From a checkpoint of a small transformer trained on Wikipedia.
Size: 11 layers, width 192, MLP 1152 GELU, vocabulary 8192.
Training: a variant of Adam for these matrices, 156M tokens, 9522 steps.
Each number is 128 + 24 x the weight over its row's rms, rounded and kept within 0 to 255. Layers, rows and columns count from 0. The size above them is the row's rms in percent of the matrix's.

# layer 4 MLP up, 1152x192, rms 0.086, rows 488-520, columns 0-95
size [ 99  87  99  97  95  89  94  91  80 106  97  94  97  93 101 111  95  77  96 106  95 109  93 101  90  77  95 100 106 107 112 114 107]
[[125 112  97 152 133 174 105 145 102 123 114 122  93 109 151 128 114 145 168 109 113 129 116 127 122 147 104 137 135 127 111 101 127  96 125 134 134 128  98 163 155 108 152 147 151 129 128 153 153 150 124 106 117 134 141 140  93  97 148 138 149 128 182 137 120 104 140 145 129 132 170 191 122 100 130  75 145 142 145 108  86  97  85  43 144 106 108 113 160 101 110 115 104 127 122 125]
 [107 108 124  89 154 160 121  99  85 123 117 125  91 162 122 126  88 110 148 126 144 136 114 111 113  83  98 149 107 109 143 105  95  91 138 117 103 123 155 157 159 139 161 155 147 180 103 162 126 150 104 171 143  61 137 148 129  57 119 154 137 104 126 150 176 113 101 114 162  90 135 118 128 133 128 133 137 158 101 108 121  78 133 106 169 115 132 122 125 137 165  95  90 163 106 151]
 [145  85 113 102 104 116 112 146 118 111 122 113 154 145 125 156 126 159 157 139 127 112 137 125 174 106 126 125  82 160 140 104 121 119 130 154 133 161 146 147 166 139 113 142  61 132  74 138 163 120 136 142 151 119 156  95  90 140 143 129  83 107  88 135 146 150 178 148 120  88 153 134 114 136 144 154 134  97 122 106  84 154 156 136 151 119  97 115 140 100 149 141 142 123 125 153]
 [ 96  90 163 149 104 158 130 132 114 152 127  96 121 167 163 155  96 136 140 134 115  83 156 130 147 147 130 114 125 139 123 117  96 125 158 132 108 113 113 130  76  83 145 129 131 176  99 114 137 116 149 159  67 122 112 115 129 115 147 167 120  94 149 146 108 122 114 141 150 113 164 131 109 147 121 143  71 169 166 112  73 138 146 126 131 115 113 156 174 102 134 104 146 104 145 136]
 [103 144 110 110 134 156 106 126  94 110 125 131 123 163 164 153 133 160 108 165  65 103 184  76 138 141 127 149 103 151 139 168 121  61 143 124 103 127 106 136  94 124 114 179 147 123 146 119 100 149 100 152 115 137 133 143 132  70 120 119  84 108 153 155 123 129 133 178 142 119 148 138 107 104 140 158  66 157 166 162 121 115 149 173 124 111 164 107 103 125 118 106 131 116 116 148]
 [ 90  88 145 144 130 124 146 138  80 123 137 129 132 126  97 148 120 137 111  99 145 131 133 147 120 121 117 123 148  97 133  93 141  94 146 110  86 112  99 146 128 160 152 116 159 120 109 111 159 138 136  85 108 102 125 150 132  93 163 128 138 119 130 128 122 120 110 143  98 164 139 156 138 136  99  67  80 169 113 146 143 118 119 136 154 119 133 115 161 134 142 123 104 168 177 181]
 [133 161 128 126 137 171 126 130  54 155 166 132 102 148 115 168  96  89 159 120 147  75 120 152 138 126 104 100 110 108 109 126 132 108 129 153 120 118 114 158 118 124 144 119  97 143 102 134 158 110 105 149 107  92 113 146  76  87 131 133 101  95 142 111 160 133 154 132 176 107 123 133 119 108 149 117  83 109 141  70 130 122 138  89 141 109  80 134 180 150 169 139 124 122 137 156]
 [104 111 140 128 104 100 160 187 134 182 112 130 119 139 133 106 178  90 117 129  90 153 157  83 114 125 125 167 111 111 125 120 100 138 134 143 114 105 106 119 143 127  93 160 129 124 101  97 122 165 108 161 129 106 107 162 140 131 152 115 101 132 153 142 125  79 112  73 162 148 158 158 194 138  88 102 134 126 133 147 152  98 133  97 165 127 140 145 121 103 118 110 122 132 106 180]
 [119  92 129 119  78 129 144 133 119 114  99 112 104 137 146 142 101 106 157 140 118 149 141 117 116 162 110 159 113 126 156  89 102 136 139 112 137 156  92 118 121 150 135 114 144 131 132 124 172 159 128 145 133 152 130  78 120 106 149 121  92 115 146 164 110 101 139 138 134 116 139 172 114 109 133  84 102 177 153  91  71 169  99  98 154 126 132 105 133 134 118 107  90 141 136 139]
 [105 144  90 138 120 113 167 169 129 123 143 148 111 122  90 160 135 118 123 145 118 109 145 134 176 117 121 127 126 166  98 120 143  94 116 126 153  90 120 170  95 119  66 140 137 130 120 140 133 129 152  82 130 105 116  72  99  98 121  98  97 108 125 157 103 143 155 113 104 124 116 113 124 147 156 135  84 129 101 157 107 145 156 101 137 106 119 146 140 119 146 125 143 101 170 131]
 [129  98  96 151 118 150 142 121 104  98 133 146 110 181 149 178 169 126 192 132 115 109 117 104  99 151 106 123 127 161  67 174 138 138 112 140 111 167 152 144 140  89 121 126 160 132 161 120 149 126 132 124 142 126 139 140 119 106 108 146 110  99 160 125  87 111 165 138 166  87  91 122 106 120 116  75 156 140 138 146 101 133  55 143 142 144 116 120 116 134 129 142  93 119 125 146]
 [152  75 122 145 144 103 164 135 171 129 107 155 103 140 190  99 146 141 118 148 155 133 151 138 110 121 101 129 132  96 104 149 144 128  93  85  86 147 158 115 108 162 122 172  99 119 108 133 103 139  83  87 133  94 132 138 147  90 145 172 117 134 151 106 116 154 146 163 140 132 144 119 155 170 130 134 120 113 116 143  98 112 104 116 134 106 127 129 110 138 116 126 128 122 155 120]
 [103 132 118 116 100 152 192 116 132 156 123 135 113 145 129 142 125 131 141 106  84 129  97 116 117  99 115 123  80 112 108 149 122 119 116 122 137 117  85 160 103 152 120 145  93 161 103 121 146 113  87 134 157  99 148 190 105 133 156  82 101  93 155 100 118 123 139 134 123  87 138 147 134 126 141 121 158 134 130 120 118  87 112 108 133 108  84 153 133 105 149 105 134  89 121 158]
 [112 122 132 136 139 119 137 113 129 120 156 139 121 179 153 106 149 139 102 163  94 146 106 132 130 116 114 125  89 139 144 129 151  97 124 113 151 172 126 133 106 131 113  89 120 112 125 117 104 136  86 120 123 151 143 100 112  79 133  90  72 117 151  88 119 154 170 141 135 120 101 137 126  97 147 143 105 133 137 141 106 106 158 146 104 120 123 122 131 121 131 127 144 144 113 119]
 [118 133  70  97  94 129 140 161 108 116 140 113 123 161 144 132 127 151 168 138 114 101 137 105 101 122 116 139 145 143 141 133 122  75 142 156 143 122 150 136 121 173 156 178  93 143 110 170 166 123 107 134 129 135 157 148 117 115 131 107  95 119 156 127 147 100 123 124 122 101 162 165 133  96 165  84 153 172 121  79  77 155 123 100 128 103 102 102 142 129 131 114 134 139 101 136]
 [124 145 130 171 112 127 114 141  81 157 102  79 120 114 121 131 108 107 121 125 181 148 145 105 137 133 104 134 157 101 102 129 144 146 114 105 123 156 129 137 142 142 141 103  81 145 111  82  99 113 114 114 110 103 124 161 108 131 131 170 116 111 134 169 103 107 114 110 114 125 120 107 190 151 101 109 201 143 148  89 118 153 131  72 122 111 115 207 135  81 140 123 111 140  94 143]
 [132  64 133 136  88 155 134 122 159 139 118 140  90 125 154 125 107  87 130  79 112 130 124 113 106 138  80 120 160 132  83 121 124 155 102 150 136 110 121 120  80 116 161 200 179 146 129 131 136 147 129 138 108 117 130 171 129 148 146 145 147 105 150 139  85  88 102 110 139 116 130 168 131 187 110  69 175 120 116 104 104 159 135 118 117 100 119 137 132 119 140 104 133 111 138  97]
 [137 107  96 124 143 136 142 132 122 117 129  90 106 154 129 140 134 146 144 144 125 139 110 127 137 121 106 136  65  85  84 117 138 126 128 119  89 105  96 171 129 100 129 113 159 128 123  93 116 150 130 165 112 102 120 134  85 117 117 143 110  89 112 169 136 145 161 148 170 160 155 108 116 162 131 170 149 134 119 101 114 129 122 101 127 116  93 144 154 103 170  79 105 115 104  96]
 [ 70 112 127 127 122 128 146 113 140 115 121 121  97 166 146 149 142 106 123 160 127 112 160 123 122 139 127 141  78 110 116 180 131 103 120 123 129  98  71 118 161 159 122 138 137 134 118 111 136 103 116  90 109 142 125 157 101 102 115 154 106  69 156 112 128 129 127 155 115 122 113 117 135 141 130 161  81 119 122 124 124  93 166 133 135  59  90 130 150 135 150  95 113 102 157 157]
 [108 118 104 127 132 111 155 119 124 131 124 125 120 137 175 127 134 135 140 146 109 142 153 112  97 124  80 151 139 121  84 124 106 101 136  67 107  89 137 185 147 142 130 138 158 151 121 127 147 131 143 117 120 109 155 152 128  73  94 135 107 109 130 107 125 121 106 180 113 146 128 128 130 143 116 162 121 113 100 163 119 161 110 144 197  79 112 125 118  74 129  99 145 128 163 152]
 [123 137 139 119 137 177 190 138 131 109 118 138 135 138 137 130  87 138 133 160 103 125 144 106 182 108 117 136 124 140 107 134 144  98  84 132 123 118 104 118 106  86 107 154 159 131  84 140  94 112 151 114 109 109 147 179 107  97 152 117 129 135 142 130  78 144 139 118 118 127 170 181 151 161 116 115 134 158 111 159 102 149 143 145 161 108  98 123 125 100 129  97 112 115 136 122]
 [139 132  67 127 120 150 146 173  88 132 142 101 103 152 133 179 109 118 184 185 115  97 146 105 123 125 122 121 119 158 144 126 120 111 130 119 132 156 141 157 154 136 154 143 133 137 115 139 117 116 137 166 107  99  98 111 122 123 158  84  94 113 159 155 131  98 136 106 116 120 158 126 120 131 142  87 146 120 168  88 106 124 144  63 103  99  64 160 142 134 133 137 112 121 131 159]
 [109  94 113 107  76 191 104 130 107 150 142 134 112 162 149 147  90 128 153 139 129 153 120 137 134  90  71 142  88  90 112 137 130 108 105 143 128 100 128 174 140 134 138 188 115 126  87 140 143  95 158 135 113 117 130 166  89 145 149 127 124  91 150 103 146 117 102 147 109 124 156 141  91 168 146 117 177 121 140  85 112 128 164 130 117  94 105 138 110 104 146 102 144 109 103 156]
 [148 115 139 109 131 153 140 171 124 118 122 136  93 125 144 117  68 113 188 114 122 144 115 129 156  97 100 110 138 151 126 108 142 153 106 119 160 136 136 177 137  86 106 167  88 126  93 121 127  77 133 115 144  87  91 125 105 162 128 135 118 138 145 145 146  96 184 127 125 121 141  97 116 175 139 100 194 140  83 119 133 155  88  86 146 126  78 135 156 103 123 138 141 146 118 125]
 [100 108 144 108 126 128  92 146 165 172  96  77  96 110 163 116 137 114 152 135  86 119  91 120 145 142 119 136  86 122 176  96 114 136 143 131 118 114 106 169 159  93  86 138 164 128 103 122 131 112 102 144 123  97 115 113  80 149 137 145 115 129 159 130 128 129 159  96 130 125 100 104 123 127 140 143 109 131 171 113 136  77 127  89 109 131 145 136 167 111 118 107  93 113 124 120]
 [137 123  97 134 113 126 167 143 102 113 132 119 143 139 166 158 140 120 182 168 108 132 122 156 111 102  84 107 110 144 114 124 125 102  91 123 126 118 139 168 126 131 128  98  95 159 116 129 109 119 129 130 128 141 117 135  68  71 117 139 119  91 119 151 115 114 172 137 139  88 162 103 162 147 104  82 129 169 155  94 102 124 129 126 162  98  51 134 149 128 154 123 123 117 129 142]
 [ 92 132 122 151 103 140 151 120 126 119 122 130 152 145 117 153 108 162 116 215 132 136 172 112 126 119 104 135 141 115  87 118 149 108 119  89 125  93 103 177  98 153 129 155 117 112 102 113 135 137 143 144 119 139  93 120 107  58  81  75 121 124 143 130 135 108 121 133 118 104 170 150 130 167  90 126 105 130 140 102 140 126 132 121 153 145  40 116 143  95 135 112 138 148 121 140]
 [148 150 105 115 118 161 114 176 103 118 120  97 105 176 146 126 151 130 115 118 151 115 121 115 141 143 119 132 105  89 136  89 133 101 129 124 154 104 130 182  81 169 119 113 110 119 129  96 125 135 112 185  84 124  99 101 116 105 160 157 120 118 175 157 151 122 139 126 125 125 139 114 151 144 133  91  67 141 158 122 127 128 147 116 117 131 131 146 147 122 113 165 114 142 124 178]
 [172 157 133 158 124 192 119 147 143 141 119 111 131  93 123 130 144 102 161 135 117  99 120 126 145  79  99 122 105 121 115 175 114 140 119 129 125 135 125 167 103  88  90 163  82 124 124 107 126  97 116 152 108  72  97 154  80  75 148 109 123 138 141 120 102 122 139 148 178 133 148 136 114 131 143 107 165 127  77 146  99 165 101  84 159  76 123 170 116 126 125 118 105 118 155 138]
 [142 117  24  99 103 153 154 143  82 112  81  96 127 144 121 148 102 168 176 140 113 115 126  82 173 143  45 114 140 159 105 108 120 141 113 128 155 135 128 124  89 177  80 126 114 187 109  93 107 104 148 173  98 137 136 126 129  91 149 112 115 104 153 123 139 148 114 119 106  99 141 158 114 169 108 118  83 111 142 114 110 152 120 147 125 120  94 123 151 140 145 146 155 107 139 144]
 [118 111 112 105 132 119 134 157 112 127 148 140 117 145 177 102  88 143 117 153  98 108 134  83  96 102 107 154 119 159 138 113  93 120 141 106 132 103 113 141 136 123 108 122 138 144 105 164 112 172  82 126 135  97 137 137 117  96 119 124  89 137 137 129 123 105 120 136 147 137 171 167 128 106 150 112 146 115 112 115 124  84 105 115 134  88 107 120 124 135 115 107  71 113 141 175]
 [145 125  68 105  73 121 121 139 109 104 123 139 142 193 174 142 141 147 161 170 147 114 149 128 129 151  79 115 137 136 106 113 141 109  79 112 165 123 148 132 122 140 142 173 138 124  93  96 136 123 127 148 121 145 141 121 113 138 135 120  94 113 145 125 128 101 135  91 115 101 132 157 124 159 113  99 129 128 140 130 119 133 128 117 115 109 145 136 122 129 148 131 159 150 130 124]
 [144 145 162  99  85 145 101 141 120 103 144 133  90 146 126 143 132 114 112 118  97  91  96  73 103 112 103 124 116 122 155 149 136 107 157 154 150 122 121 118 137 121  79 162 137 134  93 140 143 151 107  88 149 106  67 157 141  86 151 133 112 104 155 122 119 152 128 170 128 122 127 110 161 139 143 156  88 160 125  92 100 123 123 123 142 123 112 154 143 130 144 112  55 121 112 165]]